Weights of a small transformer language model.
Architecture: no biases in attention or MLP, tied embeddings, capped logits.
Each number is 128 + 32 x the weight over its row's rms, rounded and kept within 0 to 255. Layers, rows and columns count from 0. Numbers have three digits each. The size before them is the row's rms in percent of the matrix's.

# layer 7 MLP up, 1728x576, rms 0.0396, rows 328-344, columns 0-191
098:188116058174196135197126189130125070115107131098086164169184136203146141099126116102117080148180145149164120080110123171097069123114151131154146153134191113105109151145151094084112095100066113153125121167150146121100093103181107121078112144103126185119158128079148076195136174087144141145212117069120154119131158031086103092151117136153139158153120145127159189149107114138100121106128094134108139140137115089122069105130179120078137085141107117164134126149096141084077115140120098164132124085136171138170151147147155145161154121130148049141139174122145121148149087149139175097
112:123087083181195184211149136049165115115080122142090104104142108059120174114172098105144101159116107130158109073146147122105135122127083097175155121126129102217149126109105093137114127090132103186141182112181100157127145110112149089133101142092100064101098119119084166161192193136140129091176083102131100139135108152138154125179108122082128081114154146114104156128152132092125087145127153090092133124142125189173081168115132111174122136130116155081042181158132152109115063159133171109119114087142107109076168120163141095160180038172107111083142111125177130131102092116105093171
099:141160126116128090101170092058132141163157118164123075143125088161122116157136142102079102118161077142062161147147142154115106137136113105145171044052097132070155152094129110114137119085149119154160188107150096127110107144126152153133122195127136146100110084149100093093183214141129120117121147129132115160134144148115124177101079046140130110105167116117195144154114074139109156136105177197151125161119073106121089119125097213128134161094188090157173075154188079067151076089114136130168135092112076159040101176102103134140133075091116122106155157089099122109100167078135113155
096:168139083157107125161120174169135100108101134160037167100135068048122107143144117089134141122208134161092070127104142153178130140099078164115113161194127211137117078149158138180146155097202128132082109164127100111081126077104145134135126159135148096167122117156108111100157134136130116114109162129163147089118153200105120129129149092191101069096087112085135202167121139124119104106134214157182212116117105138087116141130155093153183095118146146084126159087164154117119133140166121097122165111158128155100120147081133082139104114112122118198131119112095124158148092134158108142
099:175108112137185119135160100106135157090132129094093123120120074109132087109145136145152139100084095146130144094113188118134142071175117110115132146118098110123167123162120087136120143085132155157172153117168096185121065152130139138148113132106097119103079171065181150166136191163069081081108145100110155166130127133142118179131147164132156134167146101136112078166124128146147124091127156103100078101125092125167141129165188104156119160101197117112136150131120126145121100156099170109164125099131119134102131168136072098103158181142086138139081124127143179146145109121112131147
100:129144141130154129143131144167133128103096099114135135145071131113138101126120126118101119123136111127134106115101124115157202102205114110151154090179208119123057116174083119135115074105207079175140160078126091166195130102080135133118114094117110062142139119128137108140124086074148100145163180156139133167124150082095124137132180141134123109091148148069155165130118148119128142113102154150075139090109161151115113119137157102147117138156163160112092157146100119076136113155193140077049056114120130179133122109129140106082095138126148161129154081104084125115073161182130074141
101:098159129131083100109151106131090111159156085157143120176073099177143085139083124097085100132115091241117151170124089125104183109137151050147097102127102079171106117081147117185093108186119126098064163106108189100103117164097131147112135161137093155142131124139147134116190116162141102103165106144170142103109121130047047182169125130134101153148151130106155141092125171165125121109118096125115156163177100160154125112106168145192129137164083152137178161105149116101127166103153192166153122129133108113137136140157081114139100070139172142130185130147137180137082126078105103157
100:124071111129087095122132069123111168104122100110119126157104104175111160107093103135106176134135113155079157133126170163170173129187135129121138138141128105113120106135150133152139078126125087212098089056087106052156104109136146132074171141136128110147110118092160154145175083138148111091124105108162159087126146132076098132142111200150156122183101040188160121120142136159092134151125151171125208192159096125117156132143118151112131143158084161111158132099084098173098112149111183099146101157113172144113100193118125119132163182148093096114140106183180129057182155148114119145
096:161131152135160127124082099117099064121114148134150128108208107098161129138124090160128133141116112115165109140098169171100115119070096091147178061111092089123123158101092147116144116146124146208155160114125110135060039152226156098150093161169116140157170125112130152109121154070064151118133157162182167179175154179098091145126047156097092155171179133160122128140135152150139126147177149121079153073173083120197124130156093127129157113198080146175096181121082120093102077138127143075130145099206101108079137159141070089130106175134077149139143079138137115077158165157192067123
103:160138174112150137129147135132146169187102080170127158104150170159176118098138107129124134129161090089111149115159091185105166204115092105149085122131124134128106174147068079093090160069155158141103138114121178115107155072195196092140104127108087129140157084139182129168097133157122145056101164146114072123133120105123093153073145119130087194140103101110138131130111127068133126128120105135121165062191152213146127117170116130135076122134073152113083223163126105117085114155174176132127097165133123114121169142104105079122181156132129191152138141129174061105180210118184122131
096:149146167155192105118124191088105132129112082151162199165107138104124046168113143159088120088188202094079130157130063152148110172114121107093095160153143122080169113165087088174111099133139120177132129096165169101106083077190120128109121167126113053151158101128106141181110128111141153161109082141168116132125176076098096153198115119155097109067120088102198109100196105134108112130129099088063142143163068169156162061162107186111114137098139105102138093110107154129133126146077137105131177132107193132147145093114094112130130158140137183179157104101170109100084117143129177119
095:048101147120167113157163131126068134165168160210169106136112036058164103096103076087126044118107068153109127132112180214147105085164129076130128127167136130097106172088120125143061186111093141186154168132139144107060156125118118135117072180125164148113132097080101148062135154156124156096110106095134104130159166098063150114133074128106153136144111121136109126134102142108132100149138170179158115083121141132136148159141097174130176141135146138167142096130129147158115186128120145175125076145191131151090126086139158135118085113086163153097081081128138108124105110151120090113
099:079124112151117160178155112167134092112113136151146105120182108195119094160153118152081120086085164163153050079128201110113077127135144147100136125208157097139128142080145067159117182114179121194139086104136115072120098083172110134144136145144125133175148172136111118094145168146097211102109152174137131143125189138104130178142186168102135132108102135084159123064153138178132107171126154106147088090120107118145105115115116169116123139124159119151165140121154096127149161132109144056078147124141142142161160101095120158142105132131136088085119160068087141104056107109154160110
097:141175094124133173147154110179145099097137119132108118104207106105164148069142161145071108113165128128102135075188072191093112129134132153059152101176118069091109099098139112105127141117127139153156180108119119138143079166215115114132097169121159170184140105170067085094099130040158128114095142153144127093111126157147067143148087170076116155161110135161096133150134100142155119118080183133174178125118096104116166177117179132133219155116137195150158134117123123070195159132143085152133086119156145101130100123097154113131142127128183200072085160088087144094182136133088104086
104:119191149105174206149084109153104174149132154109097123159111095131069153139112116099139146137166135090107127121134116183096106073158086183132162118125138131075162122107135110145099162108125138095155162165149135141138122129120082156122131079172104134094138103088091136114122133144136100112142152122147151139198119105148162107132169136107121139096127135034111112197182099086164171110225121150146114099174088126089074137161120065106064099112173154100059141131090102116111108168149178101095142118101128190086135173122109180121112132155189109112133119146168201145098148111121115167
097:078184149093072141074126076128109175173125139124070175082121108155090124123107111119104118158133142116105157122136136114103124161163129141185127151125152175090130093101099102139099056156070130141131161143109116131119148106149069158116101126153136120137069125165168109158106098075167107098086101078103092077122094093131119167111171170122080183181177152094140130109120084106156155138204104168094155121157103116094125139194132139122112094161182141108071209162067125164107110122120136141140104070169147144076120138065087130117177143139058185153083154149169170171186112123192113123
099:141153089139124183094060137126131097144138172025104150074101128143090108143104094064089099136165123104116103089191147142150149067115125153142191104157184130102108088100153133176120054128138176131094151129163097154134131148095171180154092101066127083088125086092082092094142121174118114146188143166159160148125071118093192123079178120106131103187143108165122147162137043150113106131129156123126210156146115142141083138139188143182113123136135145067073162124068088113135120164087126137152120129179158144093169149124125123126117154142097111159082182101146155173156172138161114147
# layer 7 MLP down (transposed), 1728x576, rms 0.0355, rows 328-344, columns 0-191
099:065093165122139173055147088109090146121122114173090137169148159091132127071126129197095126170117166092151116122147171083091169096199141189118128123125165142072077184085163078141076145152115164152126202169121140037123158101129156137144148155057148110135062083110137150071087137125129136152129117174097140097120113134144150126137121129084118133089095137167110145147085078132135112095102103140121084169156115172129152147150171118174141127130110134076172130076170083132054106122132130130109115111100049112142128134102159144136105144152142102131090113112164184103122103108137071161
097:136115159084107189132157118078112080129127154180114213129093088172131168122136135116114074148142156135133104103141146142073116107144103147203149117149104129144106155110077099113096145059093137152185141122158184123121131107198105117149135204119135090159184163142140174074128134125152093148145093069130113169119183173136135157097133140071096130146156198171118125103140129165132158189121160067122142098073166160161138156053118097096122124216122164127131174093138141110138151102147116110131124078115097079156162164158145101112179141099126121121157097091135097159195077121131174128
101:102142140171127106170115148070158147107076129109169062213122129181076086133085117122126128101161140134100142102130149165103129115149135158060103153098211151156097115135127085163116144152140076112110124157143150168139191117129228115106103102163133194200137129124147187127123091122058116132128119160139145090121052120085118169154092106146128117117077182091131142105202090115170148086127146122129119088086057128102096119079119133117122119125118107151128157114131117127119123124111161093167147095065047097139153062122072134125128108103093156124105158137182133125110107138169133107
097:049153076104188143098106160181094110126124122110186140176115155137149105099158082118133141072104161085121098121127150100100125096115145082152119146109165093104173157087140114085121109154087093132123145155157173107137129191121151183123136136108089138105133107116149127163128111153199071072107118148127122138134144141123105081160142135168138139098117135196103153156107097100118101117110125100116151224156150151148182150130138123155080157140074121194130150181121116199088109128108151106170169184137189112170177130189147115146182090106144154077068148092185126149138152110174177087
101:110085123081132077121124168159122112143164129148122104128164109118170098097094128110088118155122150188142119134155118097169115130140107100062192163106118157096135177104099162223082127153162097153106143163163161115110099120099183095147118187140155136078098108158128181121083126133118146166150133137134151151073135051187125129151164085099170146157101077103127129087055181091159102029135158160123104178165179154107125164075080089087095121150187111131104088159105114090136164139150106135150117147143143063110131112067125132103166104158141121082083085177164103156129142125133061072
105:108154146082153136149089116091104153093114136131184153164125176100129106095120130063168166074114106120117121111120141112104146127012099094129129164058088078128115099140113175144116155121119141141175106130147127147059086108177134140209105154139093097125090074101108136127126111137180199131116113150103113131130089109179122136146133149113159126120146194103158167136100124139109179129101137098137119102148142067113136161147124056060205137127135184113185142176133121147109125114116159172138149119119168125126177084111082118106127167159149106105134161145146087145078184166176121187
098:111101069128191106118127194081140126118112173095151143142123133129098107157101127138171176090096172030142106128125120115128129147172079160154138134088166102165104136168137089083122082125162140095143100128137182104145133117117100130159119110076117110070139148122105139099122093148133179128114063110159164138125077168141175126126058111123094168130109153126079160148120125176156167183084134129134091121063100161121138057169106169144147060081169048111086140122129142150119097158167135126130107187102111141148128107103110068100079123189154097124169147140136110144146145148136114146
098:133131170117145176077141157136157076162128124111074154139160108116143100117120153126162100082100120106167141129131105134107138127115164086159196134108137144111136101146191102109145169070157179069107172140146149174110145128153168139198073157106142114182092155093145118103137115136149084075109155143075081117126122118140126123139144092121143148154166156090115132112116118113162102092097115096090137143128135076116095155113152203178126146149153117126126166104159112134151149102104136143103111099126135146063144040118126190114146082107120221168179156048174086076132123173090132181
099:133109090107077181105128106122131138095131111093089202107111111137145163115112199163122124097151189117086046129079094172123159157102120079084039133104141135111176121146139172102120121178135142110183159149141193136195122155108082146170076107088095118090117162115138152141123127110136179122103139102134175104147128083099149136112152148091106078118150169109097071152109138126129060119092099138163171153140159057119139118124152168110105134081131136159146143181138173136144058090158186157111138149154105115110142116100153072085189061137108103128142156102107139145077072134082136100
102:103094111057150133126101172133161074072150121118102108174149086168098103123112148107127112146104177119121125089131215148107146133161193121131112129121095136111215152154156116158209185130145091098114095175179130193087186099106155155091070157134096135113153106101104187094140122125163134112099106112104069102100131133077142130171138072114084155138128144090110126158082116158088150171106113098058124104110079126143119107134176120114116115115104080115055134046102097055092102138119152096098169062103069145102135161130175057139131154145111117094134149177128152110128113101177124090
097:076121116105055132104119099207153132145148096090102098147105101118135150098137046071158112163138107147183112122098122079073143056182116141143180133100056169123092144110119156116088120138156117103143071151163119103121170119106110128158097163146141153104142150150157120107162109107124096080092099092120085162108115109172118140157174107184189171183181177105068140099174118115124132067114145146127063100105133084127142138186118101109161165144132121118085124146097157153189133139107088126102118135105080138091125249156114126124157158150092052108112202099074088153112112138113157126
099:149149075139090117161130099126151125101091084119171122142149128136174093137143128106226187069111173162163117179115142090043171139072134178132132154068082164079117056194120090154140118095168108054109150110191119191148135100117145131114187155118118114148150113110133115154123095119142147103138179186114128123078099122166103115130107093109167092155133096123107091138127144219122097162063122080190135151109094149168097100108127082129116141142120071109155099111127129103120124132189179095102104121054181085142157132110103114135143115192054087105145181141110108067169140076155116157
108:118131138155106137080069126168148161162140191131125175124128106115111145136093089191133113182141093146206189129092117121138158153067133144150094133035159144055124109158168138140136064136146151047129144120081170164098164162106157104095187099069134090093100132096131175217160097193186092130125126199146119084107072089130094126099113121111102133137119152138188130184139144078110076108107147130093150159181138096107107132131074080116090115139188160124121103102120121080144123124130113129174179147129124152095147114092089099115111123126127153220133151172124115184125137117190084173
102:106139135109090132157104120076101142193113146040099133139160117137085123075147094098112168099073118074177164152090110107120144142125171141129131114163128156149101145141203166158135113132073124119149183150177121122152156091143146145096098100159124150090098126123150148137135134213157080184084101078178080151176114131112158096125107079158147153089170126136160126127136164153101176105172084079131107149115090173115117123154142147073034136119094130036118095166083128181111107165107147100151175203129090124089184159125125099128151140135070080156143097134176154142112209130132085146
105:118093133133138083156137082127165135097158104157170117134148099111162162132168161133183116184124136134157052062144089095171144169109091150097135140140118145109140206080133082147187102143134077146137209163117136110158095111126145108090150112175112130155172153081095131109128143081103083164110137191112108082134126172133101183180163093114153138152152136121147101077175140163115125159097164078118118096118074168177193062142158158099097179126152122090139095103197128164177090102155149070153113152110109125125159077140108125130132190113104137127216140121119063119080206119117095139
097:158088145123176086237130130145151102095113116135208129173102126098104125199130149093166111084177073124164057153073173102113140103136086108168111099193127107143148162180136145144139146106131094118129159145063114071180073114121135100159123162108104151142141146092134169113110143119183138159136149159180142181177166131116090124085066064129092141148119155131150168152127212095084074138016204054156147115143125122170136116114088149146054081169109130090160129082137152074100161176105151165097111115097186105118149138184176136154092105125149096109153093058094136084099169100155123132
096:133114099105130126130186140141123106126151089152145084126173101142202124120139090164130163131098153149110106118117161130142101091096099069105095159074127131122096137185086130092146088103145158099172126091102099165116138122111073112066114121164070197143167126129104104122084173110121099179103096120090151136147160130101124083108166129173156115135122151081107133135133152117119118097132132067132053114095126145116132135143117120206152120166140127099101110100149109115122119118182082117063131113077145094094167171133154092104118122204133102121100117173120108128096141183098090056